Each number is 128 + 32 x the weight over its row's rms, rounded and kept within 0 to 255. Layers, rows and columns count from 0. Numbers have three digits each. The size before them is the row's rms in percent of the matrix's.

# layer 4 attention key, 96x96, rms 0.0659, rows 40-80, columns 0-95
063:112123145156142178140138121117107164145110157138088163158087112101062066129118151149203188138133104107130157116072102096194142117160128135161112053143116119125118143129158125116102150107180154157171139108122202139110163159198098079131157132148111161073087157087119098179062150121126163113
045:146105183081159088151106128167082091089127121161143141162124111111117114162121103189104145207149112104115145109082111118150105080157191119153137096112105151148103082134154147160128137101134061132191151135157194108144136161115169068100128094176104101079137169102103167154138121103160065185
089:127181125122117138107127087198098164115104156070137106133155106214142083114093124111103131113109102076196130121077079152147110188111092133088114106108093161153119137117155140109125111141115129107114053133112151190155067152146151121184119192125083113151134113096133137060112128095073115172
095:096172135119130159161111123188200125119086159102118109065156107134149128133043103150122138138174127097103121124117134099173116114138149197163120101152161164091105112231137119117099134204166126181125084106163118134097081119189061083135111124117164145117105139138136131155137125137158080155
098:095157128120124129149153138143139159159173149115212075176133123138173099216168116090143126036190160157113158147133103126160140154101088200137118128157164176129113151121116169096138174095158077167132118175156139102100099092129168133127132078110095121080114103129117092104141105096168146107
081:095137137065100073125150093190080156076136168103135137134150082185155099107173134119124121143078137129139143108125061112065158142132091129110091126136108187115097131135125169110131184130104125135066130101085072185131097134166198160136080085074131119170157146115116147066142108107120155150
108:145093113108177133123205199088101099117134081170208091118105165130127151157179130154123136136137133170111119078080125099119148130081132116163022182130186193174111157069142152139150141137097162123121076145115161130125117108157110130118129135125093139092147153078093146150119120109090142133
094:105165153131108179136146094162134128146141175121168174159192153167174125158168135141054099145101120114148102147137094178193122110153148089132099169142136189081106120115149133147060199123120096178138083136136098123222145158112141145138140123107114104131159094129159146073142137130119133050
094:079135129100170149149108105126161071134161104117135153156146116110135119061079097114163106105120127142150196105143101098124140138134139154124167159100171152157099100113107187136167086144128125118103092195054106083106196125067113118112144156176133204160117088180144144113120125114176205120
093:090082132152122133135092131139133110152145096142142186161131157110093108105090117126167109085140114129100212114135132127122159143104141181097176138143157123162104113127149158076115128124157143100080065189065081073097193131128097155092178179156118132156127093194146085122099143158151209140
073:122159116087109127081160153224166142080143118117098137122188105178091150125113126067072097196103140094126116185164133168116120075169126132148107173117138155094169069165108155129143139172104114143118171145092131134121091110094130157126088142078134089182167104162138128105155114158133064100
107:147153123109083082109158135115111120101155135192123112140099177154147161146169118094111141143155137152147113138138103147162156130121136093172066128194067115116130159163123078134115182064141126121149179087186144179145079128200171090126114050097126143050100148113135112151124104126155079091
090:163140171159118145100127154090117096127131137174130134069088120077107104174164166137108161152163132138091111101074148135171106078173108126148123075132092106121139153144177093146126138138132126131229133098138191149184072158161102076113123105152105129050099179079102146172146106125090147111
079:138090143110106116121131113091112112116155172143123143106051104066123096162176154131113161136146177127093112105101125135181121108162151154167139093151100109112106168179152075117151100169159109129226135121152210112180103137142108072119173106132134138048073127093142157171099128090107155144
112:154083194132141137140135132105137138131134128150094128090086114085163103184166139133087185119176112140149109108088139092130127126136152116144112047140086139127105197139136102147151122124143137116217151082137207108152104196187142108133158144193122126062086154091142138160106130081098092133
130:066108126134125172120111111178159090142105147101145169132166125186084094072100113168130105152083108084138170130131136155120130134080132144082114160100166149181129110109142172071137134126129152134094094135082073121097108093052120167112137172107153158236151157139134157079108168124116127180
116:112147111108103154114099105193166119148152112103151137164153144158105123104130164132156142132108099111147150167155129132119090172072087198096141230105162132133117104117100184093130121125141104156087121161110058138067120103076161194089135129116145126209155111163137177083117183119138121164
270:096147070104112112110115128178118103123121089097145132164175141197098142089092134116162100157053116077134122178147126149125121125093103132109137198102146131127141074117131163067119128125123144137036149173140059156113125086066154168125098127129154109218165126170130145089140153141145116146
104:111140088102131146098120132171130178125118179111103146153160136211098130089117126135129092176126131069127161058126091124107097162083095181116098176089118177137128130124151128033152139165146156130116124144099121133110105107056108131118128185085099187207135114099122171079153156147121133104
094:121132185097113110150122098115130153152190114098113108162120149058110098130137161137161175163111118106167179155109092137218083101063050134114164154106171129108094088141119151081139125133118075174068087207122149097108159127077119163136188103126126151154152117144111098103115129123127111144
084:116142111094088120117141139151079212108130106133124109129120102150125090102158119112116137126104129092149131130134063255086126145200085155115110110156153127195109129098095167088123194154129097146111143085103125182152142123171202144074101093116124096145177152136100146131139104121090133145
094:158098129181151140077131134100131154125088138146196156142103157092088133074127135173162103115101179107090181084139136127164141124089125143093108063139171098193161132087109135115145108098116160146088136172117100108069153145169122139128178159124111157159133202119093155169160097193148166070
085:164151095078108134150197178167113197076133171118102099164099141129141121131144127137073127135144065149125163107129041140115142185125109140118130089180172122150094151123156099156103143091089061153118079101109152113115129103162127163093160061084114158118123096157108091143072099084117135145
094:149160111168165098152110169132139064137173084132071118115177142121201197150128135141141101170134163121106100185126144108115143079085170101160092157093115115061165082122093112141134087154136117108158179150159112140145139098120181125146129120134163063131150134093101148142182189159160067145
097:161153099143170170103096154078137131174122126114189094113138124136150095179194099138145145063143119191133152085066096107141070108186159166127132078115119100146181188091120091133134106095159108120171137125134173095168116136154120137164192121177121151102161097072078139141139153159128143153
083:129125151093096163135114134132155163124186139115110147128115091136149164052080135089064061118135157119042114106176116145098152149083129129101127132166138132063116098089133161152094125141179061154095098140164085174146114180124205109155121087087132151147135115191141141146110112114149162095
087:147125127130056151146118086144115196143144130173173167158120087169139162107084119066156094100118174050098095132166166148100124170038090147123152156072078125091106162121112154112129111178140110148090131166114121119092131159114138137135060124067134141159152154157148132115115096100125128184
087:091117167173153112081140148122121071083098128118141052104088157137123126183188136201141122129131154191116168054076124104114130108145192079143144101139164123126165160106174109156128136146115173126156137144156139090069076096116124135157154202112096175092132153138106123157132085100125102139
077:114126133133091104128185093158150170122128165134081180190142115186174157102104126095116119105116185063140087149156123139138158201066067173080145177159118160166094084147126166096102113169123096137079105110103074169143140161136143163108101110118128139175176124167120166087119149114129151139
095:115116098182149090137130135109103039133119138137107109080116116073112075177190162084117146153133116199108192137127114125142115067157151130146128094135172080106154103151149151171150104096098178063162140158133157086156084176156139093154129158127126120114071188125120144107101149142087161091
094:142101185151107125148143135124139102086137103144142085143117168072101180130169109142138180145151205166095187102134068099150077106155162133173145037138131128111089208112161135099113163109116118122144132141162167152063141143158092168139158110176086102097148154124102135092114107101121152079
074:185106091122162147126071100100166153217093140172100164122162106127157130114143073135152183170141078115129091114102105124096064092126146098126120072096133148144161155196134100148191134133148111171152142165153167095118158111173118187142182150123161148100140131122153166183131106143094095167
099:082168119124080151079147105161098087125116112132154119174149123158140122125093135132127114150073142032129124198121132150135161147054082162152101204094135161130111079095135160102126107127166115129103149127104068124125123118065109150104075104103163113219169142145144130101160178163132113133
081:102111137116123106104086159161153102148121151128077146142129128203104105081123151098037128146153090191124112078166159169148112145170165064108186105133096086100130090146137105120115124175102142124128136111159195155125151121149189149120117086187113145131120125151149205085122155088115070155
099:160109126170146136139117091095115138129102167108135144143145128038129146167161141146241156166120105060158108166103125083105109113124117195132064139082115122164069143106095124122141135122136121150130104164171095096100131124176101120110169170064145097108092142123069081133127114181150105101
086:177148119131086147088118147114135088054150107148087169084146146082138134150114178141105104208147072114146115178115116103142131187043109105146124180099099067144054115156128117129107135094158156106185127144174112143160107098118139153153137140140110093163063145091098119117120182101120117096
095:142095129108142078108112119146149170150097106106060121178145133190120144085121103126148138129141122184170107068116105136088090143136153106111183104124101169100126175178102136073118179202074124174113102098154155170085147141122109165112182141148106123141189098169152169105154124104170068159
113:108065131178163094121153120106129144103140189098135120163091100118059157174137104148162119119118191064119142087109143134149162112116140159065084117150156138153135113155148162124114144111140182122060113190074116086085157141132127122129122188061108130159117183179085069135079111135137139120
085:151148122129129133154092106157143114180123125140108137106172100178143108119151124094106138097158126201075109071158088153098100175159132101112133106122110153101132207138084081074153162160127132131111093096170102172121120139174133137096154096159121166109186090071193238104141121136138144113
111:082161166117141145141148127151109087107162113123185124130108092148125085158147136111071138068076132144058161164163165152123145077184119153169149124167117146122160089047152122203101071110084108082103148119100124108149110143107127121127070086143106129128146127157099085157108099165135196175
077:127167119137163128145099157131095152193208157161167160109181126088164094113081132138086143136118116139165120154048154119153136125050136134134125158151176167053125128100085143171074116143174121145098114082131106111158205152140136108170125126104070120127133121117125145176153127140121159060
# layer 4 attention query, 96x96, rms 0.0641, rows 41-80, columns 0-95
193:115064170154154136149178136076154156148122168158170127138096116082104136153184117127124175104194139156118106068109113092129164109169141076127109069155120090149103187130118111183130142110123121141178102126101168058112154147155094121115190154115073158069091130143106068137081101113122158112
113:115070139141102104129150078096090127170108102145135111095121119087126154124056099166144134121142114160129098165112136069089129147143148089144117104082145099142083145211079092098191203140116139164138154185129132123173164156097123153056156134116170103111122199129115130149088080100160084143
100:127058124115166088128031138103158121211103120101092078146162110120181176107136113123151137100146105125099059130129136170165136120136140143210141117140152135135169158079171133148113118120154061158116175142164160130159138152109125165141138146094141161096144099088151181103146179096130136072
093:152091111150110130075132109123187137119159130122107129137122211156114168100132175163154143123154144088188152144107128119174125146077155150125134157178106156091115091163128104124109200118164094200082104108132125051105136110134056130120131164064114091141127097122130113074125208135134077141
092:096103125183095144100161113113111176156110081152106136172116112116102171175137099165193112133150163114067112183094167112104123153132119129133090111105104113070104114150083171154127188127115099119123139118105129098155162164090082134121182188134058101119133146135117083113123107112132101245
113:079110119112083136138189132162091160091131145160140134230119073139092081103050154091135125158125148104118159086111125160114212199122139110112136128163089156126145094098133074137123168209115109181130134139109140120112123140076107174132148114113135119148120123171124122142106099133178067121
095:115130143123121057139126160128120098151147111187159224160076132159124182136122169137164171115143123117144149183132165127162160160073181110107136091095119111103067143110101100103214184131105124138151134158091134138077142120145154190146146175091157089113110120164152163079120162130085122139
116:109156097124138134170073065162159054174139100057109125156163101136134100099105172153131091104100076143140140133131151116185075122134136125133192158103159076130167117117115142099147098120108125127141126128135084138120104095120136164130155128147195136143201084099168168081190164195116135175
086:174185108115147162095091087138114084128155124089066132124130154193139144139114112114117091133082092076170070187154116152144118112132130116116130190075140110093174087108121154095126139140135124132071157124150075202170081104138147134145074117131166114138176124093182189100143179132106106161
087:092144136104155103153072099143093098172112115092135136110156135129127125103127174168123152095143093231128220084100109105163106169131107143168160108148177075163124121131161106107165103065155102127180134157148104084100112114150165132183197098150136142126123087111137168143146090157144186117
104:091135134123074183147158087112109179152128128140147094127113119091136086131125142140118144096159120169115157071131126103132156146127114125094135093128109065171095138097142137150127135045137103135160103065048068075106184082112114136118212173163108187108125070124147127117153092167120164102
103:113108161140153123205155147120150092163134130114140075134104125091148125142117103142091152112166119186136166094109098134094156143131117089164149082164136079129065135097081128170127129092108131136162118118129165106147174100158113130117214102125131193094084080166094106145073045182144185104
097:182062126116199109127157114149156099093146097114113060129144108125119118137147120148073170151171103174129182071092135118109134107101101100161109095199138089122096107121142144152050124085137121122171112125154154141151226087123117119119199132108107124106096117147116054149086146135123131106
061:091128101063169143219111076153135163112149110108093102123105148080118098121119147088126137173149140193194116068104100069130119137113088083091159110124119094137112143158138100098143113150195129150123091128109113131154120092105145123117149145123196058095124098107140095103074106152118126046
081:136134162132127126109089137108117109120033126176092142119119062057109141131119147169144128135110137087162130112096135120126132123157148086189107128158135112094121112151142081129139144190144143124118169180189188157122102114168162111184119128063102097131152173165071152127045139064167151123
088:178118103124111094117069109093181116140090178148133101121117163135110152109127163117167153153133185084175178089125124069135123093083129118153084123168104157109168138164160135098144125121179139170085134124189140085090089090134119080145133143065113079133139166106067088121059170084155153106
057:080110158197109141086169133097142121115150160165156086157127078133057146139200068188116135100096143165086115138137124097103163094173147143145111162127133108130088135124135160153090142088054168092119107074147146063106144140147095148130168126145062160151127118138133072137122141192153154154
101:115132118122046082112153092097053111126068111153154121149148065101113162142091160127189170128133118114105159113166157096134110135109149108230129120141130071125074111159108093134062120171136126113114150119186118161133118178133106148132179100101142071131105175116086146130106121090183117123
089:172102146127120116114089107114166109138084170166153173105139155150150104107171209127132101172153141101169128098133130088182145160129178144102093158156082182132199134134121129089161128111165160160117097159181156096098096143174111053155118149057153094125111163074139081094105126100125106095
089:067084135160139120127174167085140131119069114115147129134088100145089164086099059146141132118155169124023125150138151105114139134149147083142052125102099068108087118165098167170095131110099146077107184118092147104126125131086076124149108140124117117123109132170102070116087093190099126147
093:105122097131066169123133169112093068110052147196095143152126100101106078116113175143109068050161145112171093135081177138144136137164119151146132142144118132076128113121148089106102096121135178162107143096174160155117075147146134024126098085120118092151137150151119096118094116148146115166
094:110093161174158111068153157152145103116143088135177179140145133148123168082094172111141107175134134101105151163159123156150086109131159168145045162109129099179150114159110170138080105124131107136160137212107142081148161195087084148083139128071080106123128161184145157125134140106121095176
096:082150104130114149171124147167121153166199149122136091165117137128130083125182141093137187109132124149111166091134113154121143093136096108099210111136158108187110150092118147139121176062128116079085093084077099147091134128102125212111131112159128202125143081116110107114138107127154217130
097:140146131062170128121144186200141126128150142161125091121103115091150080168200087160132183101170095168115134130157070123132126090153125100085121136162093128126130164128100132101194143115172109149121186132135162082139119157098195166071150070180120150141157142172126094144096121094171150155
089:108104115182104143151174155153094059153095107140104112126147129102085148096083132117134078110125093134141145137171196091134177140152188158153131151121128118159173073142217152118123159118103140097092090109072142157141123163109116145020104143094162112138101127147194147148100168118097141144
111:127144094159116153160156094130088092126097150147088127100157149128093137086074181113140111113108088113110105120181172116126138102164164188167107111107172104156125100077216131154106147115054116081074093099112096112125087148135163071129139210124123137140121109096119119076175157186094125140
079:123163108119132166188136134137129113139124170091092131132111085105185084128140095073084134125126144186094133085192083171159144128157066034115207117143143129152106117071130082140114140129058090091122117151087093137143156120137155140111156139165163161077119099134153165140153089144158172136
098:098095097197131079099111062117117083207103110107125194117127165171099162078105178104146089147118111111147131127169168093113136178144182162172078124103133114124127072106160160113108167112101127149096107130120136105088108115154107080125103178073162094165164127112107096126133143154061099152
107:112102110133172132172106125153110095116102160106110185135116097090178134142143123099135177142131069176195123148120045114148118079145080096107179109157099079130070148131074104130153141150067073120162136170127144155129152075173173152115175103158162168097151094115159130103159116089180141141
082:117088125156133159136072171074166090221083148133117080099095109114102091105088132126095123112187192136079135126134183130189123136153103116122096126117188144141187121159212196117140105122075114110110146128095110099116144130173158113135099109155122142137096155093108164145128175129112159092
099:159191148103155170146156130160079121142145087146165098099158128138165084140159115106109229127100091156108118127150123193135102031139115106172148130117088089078083165115140098125143131158134139072130165099176141148156107125128197163169156083172131144087171155111138106138147114101134164125
115:065119081111082121091142121185161141080120087108163108136158154164076154079077105131152129131065147094180124162163160154087147135093143162145105187076168163109155117128109177099116128151111133147063132076110076138090123133102125161112111177069156125194143113155091128084155127128138089151
092:091142115060155145161100108113142148154110123085120139118155105104141122091061174113117133138177116110090152131097083108154095155152124103167195105124165124196151144129103068111175117104170078121189114131169116093114066158096135113154163124196104099111101089141185079106103082105100156085
098:138161134139146109114169117118088103105061129156171072123154102180118119167185106173157150101109114167135093089123175129126165036143174146089075171120104104098100106122169199130068137152088178134107148157112132142127155071170161138099086130099158161132178148121132166142167134142156110163
085:122141076109124087132132135122148104136140151122093096117164076125127178176087115140140151164182069184118183154140112101136132103118114086115131122098165065154134072131066123129121149125119149196185107142141109107088211077101135112084228130122117109137160096119118137098132165071133102095
095:142165194158115170127121148125121100144123153158142056129113115127098094132121137165106122117144114148102157044137145120105148134175138145129126096163105146093105123105220120108062085102155164076097135099141135107178072166186158070172124166131116108135101167151162082194074114163132158115
103:119092130155140099097174148139098162071112135133127146137072145133111121109155068128101124101092149141142034138115195134110168126152143117124120151144050153109139116149155173132114166133102144126091152098072152190155112126155152139089060143064157117079142191091168153098076154117108096182
090:127179153125143172131086152101150061226159126112139078125159101119102065099151153137123110134154112100110191073149135119132095119128117169106131073119143134070098130101165115130125048107177119140127100154160147088139132156084154075157115110181126121146106128105164149162143155193080172097
117:114155124066140134161089124191116156104096111090109189137159127131197116087077148092135122128095189067143126193136102158135106183125115170144182138139151160187148139133036107122176158109119045118156126117112091156114109140089125168146108132132149121154124067126119114093146097170104120133
085:120139148181100107140136105036161082136080083151132125138114139069104125109104108163160092154123132102154139182063156101109155133126219143147099148115181131156082129145129132130108152112166065119080127142096097113099152124133086084111066156146174110156048140147111106116101160136107109185
# layer 4 attention value, 96x96, rms 0.0546, rows 32-63, columns 0-95
100:094030147152175122092165113120198189111118119104101132149164113107090114119154101201142142105091163100159083139145154083193135120136145098109135121125124166145179119127090126149186086097075164113144057143053143081154106143123121120126089123126110146148175173141120134134085116104113127171
097:100129119124120064108157112111104144146157072142118098172130155124103127086173182098054101054120104209112131100151163219137086149131085136118162112121148117144170159162137111117184120122150169164118071072110107175127157088112145121142156149114101149138179080160126150117156091109167122099
100:171071127169188130165107148148175083159189099081083189105124175101101143114095143130194139131129164107069132105144134105106085099122137128101116113143135151173109131136092183115210097131135073131120112172164128072071121114157144121055131103131153130133137182163119136133109079101161144153
100:102138167154164110183066131139129096146126124119101123105130133129117098154111142128121125122115051120115136137149113146100017054143164116111143099130149097119087126077083144142182087100030132094133147212124111076121141124096156124162174116138149153144148181132159089094099136147178129150
111:105096104171076131077193166128099204108088136170113075119133124137076159110191162129146104198149095106167095147107088108136124207116093110108110124121054102138122109166100067119099135169109138117116102094133138114107155144136156104111119193098112112126069126143195123128097153106093112124
090:116119156162128080133120138118088148132114195167223117171089104115177091150144134148096173099062156128101155144175104142107149115140195165160112091134124109186153187133092144114154114127086084054108121121163088122157125102124175121170159123142175153152124171094099148109103073146153165134
102:138140118085102132124127152118124101102113104126143046119122196148150172154113167109134126162093082078086115177099105186060135146121061124208077133118175079165123135111161080150071130124169112128121160136154198111180104111106136103139085148172146062103109132129122164150163136122135130140
108:118094134085141124163148134123128166128108147116109119100121150118130058074092136114178109203138103119147143068119133136167135132108152108174156092149129094110171109203139133091095176190091101129130128156163128094090121157105083121161187203117119145151111117113192096129124083146057196094
115:121089114122163206088108087113133124178151084098149149128134129118163135121160165176116133138116123168088091120121167128191139090158167150144098153050149147147183112108171157134142134098202144184155083169067162123151098129102187138129113072195136112113132083155123124113144082152176120141
106:126113152115155162127106126121109131174134083120112099121135090111152142167093151154125179103072119144165091173137135102181079062142127123158127145064179088160119147102102091141246075094098107140147091155129142138160115117088167130137129068155171117160182174111106151093154091078112119146
111:172117154145140120131122139166142140137099081175095166100093126158092158079098110115100096125147075107133069175157151073170144154132072035130096136109116066081120133170084097118088058052050138104160150093117111150111106118130137123136111112110170117109112120112136162126089146145119107080
103:117183190111196101146106083138105138119118131134132137157136080142185105151129137147143203070084084142117134089130116167141087110151168120170113084084122102150118140096077108133234127119101102091113112130128113118115114127129128146181150082204201139122150132108091173092135094165140138144
105:116082118104156112130122122099158158127183074095107115098154135125097129091158180066166130200127090145084126096193164143094053153126138121160158151139156123101175139184093104118165158183146106151129069100175104135082151146092128161068103085101119047131113086155133133116124138124121120155
112:142149133149096130126110161100101128169095116145095084097099104157161128077126128126058134126105122137168123104163110078132122191164170081129037136114097164146059115112146115200106129129088082076131074124188172121143129104156132128128128147132224154094141087143184131156119100127100096123
117:082176125130064129087110135093112126096123145162106074104117123149184146175134213043124142141114138133151135096142113173118138163175142191168156151101127097084109122098166104107154168175159117107101131090138155108158093149113151100196112129149101110152137112108119182099182189117072160143
109:156153145102126150124115116149139140184122055114163120093142102124110150141116139062095146064138115115022119156153150187133084048192153127130136079136140074120179120117082149132147116163141135058138132180127133160120110160088148184170130120171094155141115112181120112107133111127179132149
119:164065098140095136124118102145167123166125069099100170121169112125128110106107119077138082158165223109102143111174187176128161112143165147119142132124072171100199110174157165110094164173201148164149156145138133154086099137130092128108076127173104127115102136111100167159149099158127129090
101:105169166110133147126098129107083105183131118111178125090112137116162148153120182175132152126106095154167111142113120144133124126106169118150100135109142136134105128053168134140229124056127090161101133190108145054135073107159196139120153074128163137157161104116083207158108137126108099102
112:085145134075174116177097166115109120140141116080126100129140121129128108122164103148174160131149090171126118076125116163076088107158190140119159175112124133184073103104132110128172142125054109165082118155115111062073168074119104105096168112042157121125175116140166073118135091119138147091
107:152163112185150191084149165104154130190110175130169141112108115108086134165121110144126083104143174127146120081112075094148141134137143182100090132183106156147135119096157151119089133083172166161104059153130129164139128118167117080108145173110138141131120081095181115125031118082080149168
134:136086129127116084160151191173159145114167133118132116161133194116094159095165101195147128106117090136120109140094122102095093153108141117074109117143154110198075125082119150151138113039068156128109088155114100133073149099115136163070187136074134154140127128132164060154097104149158147164
105:082147130151111172120145120125118141074175076169083103109151203104145165135149188119136087100109085101157098143112175150165126145140130137076150161126221094123069096125156133134109148080128171182163088138131150097097087134124129107109137140084080093135150181178115101133109165113109145193
115:154168126056099135185138119129155103136143119111100104102095087125185170081087142051091105100143127129114126148148129101136105102136109126170127176070180039092094146200069119109129072120145107101142117100163141177143115135089164151091122063150150106141155139142099161138182098118148145141
096:149151115101142135171125111111139141119065059111104144110107068135085137143123117115109137096110106099120092193222172116108079107182159103125051125107087144113095130108060106158180098109101101136137096121151164114137158123150125136102103081154182093109142110162108205140102079142129097084
102:133045100210126100184162107121165163130122142127158145136117117113069144089164085154117097128125105159084165137182134134105154149133123080146149112152165114143199084178109153106132086150067131142119079105044103128063150170164113100085156139112131102136147137144125108139154066123165154111
106:074118189139164140095099145127102113126143107115111166129200059127067144171147141121144185099134103130121125158133156145184102099152156150078171127110116095152109103114103116143158083150035181102130147144077089089114139183111136175137124129150118129127153213138130087102116173117131085181
101:098089095198122208124108127073111147136088092137226161128141143149125134121133164106153101140074145102150093123178137091100086111141118170111078144116072139134166121109108127127139078125133154104142088159169111067155122180108129115115118111118166111186126121098135143178060102061120087160
108:159111111163160109078152159171114130110191082099114111147176129147143162168146104144135139051147160118128111136080184095132142140156130124065156164147154134156050161111136174148103106110068172100158138099136167184171141098122135161135123152083109103156146198111057119103079149092135140166
101:137126126175154125112091077101144104093123041153130197137149197102166108146134172133180139159140143131144087148152156113192138144100119122151124125074046124095197136151135117087148133114204153128141145167150107118100111076154067133137115095134097097141124164089123124104181141169144094081
115:113123092123153167121100140140172158090141104120110130101122159150187071105148138126164148140098170149124138078070126221110143171098212157183129157137154194151155110067172148112152167142148140151121060087114120107082095169157183134173096104149095144149127102126112129143144080113133135163
108:141114132141109151062134135122111074153095110154084136119126126125128126140096170093108092127112206070103166078159136164086140181141117147147099161177110188105123099050180129143105147200164119099132170171160129113144087183162131099135084150139103155112141144094119177148114168129079191103
102:164125113192035111061131124141139128092086144161070135109133197150106161152143123131120103172138101097136129124097113137127178188080074112135107121151065129095149120162162144140073163123186172152138153106157144125143106135125091150130112163112075097139105156115118148176134218080130106109
# layer 4 attention output (transposed), 96x96, rms 0.0665, rows 32-63, columns 0-95
107:117168126152208113128115086110164089148060159074090149100141127162102097088118126128087077125078134191143131116156137103169085121102197149119099128079103017106133155127083187133158085097130109138115142109117131088161157142138131155133074147160144171121134085157108138115088105147120125100
117:165109098102100143119063161107133157081110165135140181128139090140157105189076150106147117100078122123125112085118137163109106125171076144147110207158125124141141151146136103207139154159066166104080127091176139151167172145154088131161097142147156057151139141141142094189125085170136161092
106:143154188172123106156135091155106163131125107127142136163085103116100175103171132132067115120108136160182172109160114108135150151112114128066104093088128102113142179062087207095160110099120154080111116075128106117141119151087088189164144152109179152149139102120093180073091099186139093158
098:079155203145144139188127107086074158167102141123127133083101106082092137135150134156150163083107111155152155145158148132127142108170119123126106083114193066153055125110102179127142097092081097087062118090072163160158104128148109201136116118135181163125141125144156121120107109188103149152
109:068153087131121180133122173139120159172140155131092087104173151140120130119143140125125162162124163112114111127121114139116130128063183104181134158140137153058120083173179094154125090123182136180153096137194102130095119119087108089125137091116120140182045145095128115086146095116136115025
089:104115187132125114215138175100105139122100101095092138075114128097163088118119116120178118106058150156100203105168170144148156116161092097137116120156156116116109182164135179117125117075094157072104146127072147143192143121181147188090134106146136146066161129146112115140113135164139182149
104:048144127065087122086109126103128194097159102177090082117114097128138120140208110143101188119104130112114131150113149122142128121133178121146146130139138135134108137139168147138096144124141152133063131139147186153124116174225156102062162102082108079156132148124158097101117188073151135180
123:109112155138116074172138162112148154148105165129128080083076140126108096147192138147147169175169145066115174095141100115094168164127109151157111105129122096138123119194163142160118133093150107112051098105183159120104160069077142152149129073104135143063038105146140150087150125094143119118
126:200152113112161065067129087114156118091086113150134126101165082144135071142143146133102104147100145150106063142133116120129082152101137083113108160083145098157147143098078110108149127187082134075194148138126189090136153177149126135189134162174146073122190144178111111141128125140106120178
112:104156173140175116128095136071119123146061098080076140108119092128132128122140100107082134098086113146124144200145164140116100076147138151156091107088145078140125152123075153128122102128072090094104156117087189182182142177187132169142118116170170097104157135190078120144105097171128118170
090:085090105170148170132134119178100129167085153079125121147189146180132188120124162097114126136173149158110108159045130105109138112112118172192131117167144143096134069113128083115165106070163120188211084166159145164117119132118141119086159121106121130201100159100121097106118091106122108117
116:117104152121125156172141122106094124133090103102133158070124099088165169140082112094148193096107158131094145139138187126124132071148064146152131082097162080152115137105091177129121117124090101053156144146071171155200152173148135201103127109165129115071134149165081127153167121154114174133
105:112163083115133155113124125128069189115149146083131161129043127165104119113162111108091177102105135109177106114154135127104173147101137098151123159092124123098137127140105146171145158197116119118084099054181124118141109150116081155197076128070172112075091113117079114065141082144147085126
092:080128098160096176170109166142129114147097125091081126155141090090105160121137178084164177156176174132120159129072128085115090121124084112174166175149182136110111123089135116083117099134148135174228109152185147162112141175118174119106206138101144119149119186125110147145141113099138152156
110:100134153110110139092129167039115123132128104146117115104104084102103069096169063153125152091093152044143122150150160174139120106190141095131147128132125146126110135203181163147047135161109113121073193081159164122170154146162114099149115112144086112107101155153120093145150164112150165141
123:143164173107206156105142112147117130114104141105116177098070054161129147146085146160173080063101115152171083108115180121118115168159100106149118092110183101190112068104078133158133158148105138072156130172111143142132078151138109180145106136130146098160169188140128081087115146132149125117
120:194128106149154064099152085135165101092126101159171136160075108187111116123142159161117048127133138168158121102101140098115108185096108125104127125123052157098177123125111126084116175165173125141152142130175129042132093114099077124174114132078097122151154126104098110097149150075146081150
107:092103196145095103122114120065127160157103099148117115090171120107133115115156101130097149117140150068106147146169167175149113072175149099138108125114156070139129175093124171070132104107086109096082151109097164126186140181129123157150195122181164120098152165185134136160113136183102137204
114:111130136131093123167115140085096181119202160127145108104124152119112081158132143098149187120147116089135174114190121115112119132138092110066096137088154068143068158091120146147122098170080123093062160092119100172145120120088117172150107127144200127048111076109122166162177103169119140149
108:156139112156136117126141182161149083111110139165107122167181141088102111097147169154118066204143122142104128096109062122167139140185122083138131160122148127104130134125152124076132117147120159138211121180158072093082096101063184052127137115174122134176126161183145176136125145150134156108
112:100159115124144121155136145140119202110149161142143119128128209103139129143128151109129128115114124187153139088153100109097137128100151128066092130135167085152117150078112112170169116065142173131031101113118063162089118143120139141128093152140190164088188090108185155157098080186123099089
105:108152133126162114096111143044120161147120164178121130108113132101084095120157106175068142122087100103129079160185093168138126120162176160072156141098152099150090132166142138160111103079105141122019117058189149153094189150126117081141141124140165129145136123111151083142088115123118115162
117:128119106147134169074104118148070153117106105052097170151055102181183180135147124077128117091129124146140084179055124118066115137140119138193101112150127147147139107120121106167113140119132141160168133148134108221123110129135082123126133174103107091130170141136065117128115094111157083193
097:103119075157139183134094076140086129137106114081069180117122093176113209102117171090133147116124153176133158137094165095123101109124095136186138130098162096100111115070112141075140106135130103138227110150129140158161070170133108166113152130097147131183143168111052122123147107134109118158
107:149137151101155109157136072163106138093119157060124170072143167191144119123108182095116098133083196167168130056081083105110121187092090124126114159155123109097114161088113140154166100081118140168098114123120104110099104081088094151144108139123152137105166069083155130093140069141114139079
112:126167194109216159145136155098122082177110147088147121074129116142106096138086108155124142060130067133161107147187183126147072100112156141110120070060155081132080100126092166141145096119073066093108139100066137135165154136128097146145073130158152169131124115130124121109138129155119151119
087:079157149176187100146106140066100129127082086157072123134091154145096058078169148169118116117057121141148159126209160157142114126143175112139099098099138121089123184159134184078120113147080134117059145094116147108156084163148128132141109128121152137065148141159123122086115126182160123133
121:135164106121169144095146196108147094120119144118135122181116178122102128108058091145109076085121048194186112131141123112164114152102136202027104162122136130130155118102091129128121117134121133129088136141139099154127149151162149089080064177140132140172165100111133098183079133130157090134
108:114081164168145062150119090107128137174133079186173113137139149152143104136145103167081130153078129118068117197188159126091148103126133156135118100100065181139160146162109132119158143152122124112140150086160157045188167159126101140165128128129113134149092123097074043092125161144153119124
094:154129131090137060095161117083156150070135141175156102102121126107106076122143089138109155118095162077188124095176121154142130131132110128048141136120114102142167171179121154126098130172126168110032183097123129075143140155130148139135107167118131131019186142156117165149126105147122141130
114:135134175179124105107116137097176091130136101174140118168100050116040097092152110191140114121127123087168151102114154134199120137166155105098147136132101155102135135168176204063091147130143121121094147139169152075140147150162132086135161123115102149173099175150125132114126170095181157178
107:112133114114131117092144107134165130141130127180143110199165144115129141112145145201071109143146138108139093147115108174142147139095181150111184126164074179092153110163187084131119135117180118209118106115163118086110140150121115072134136105095079134205132140094150079120117190094167075078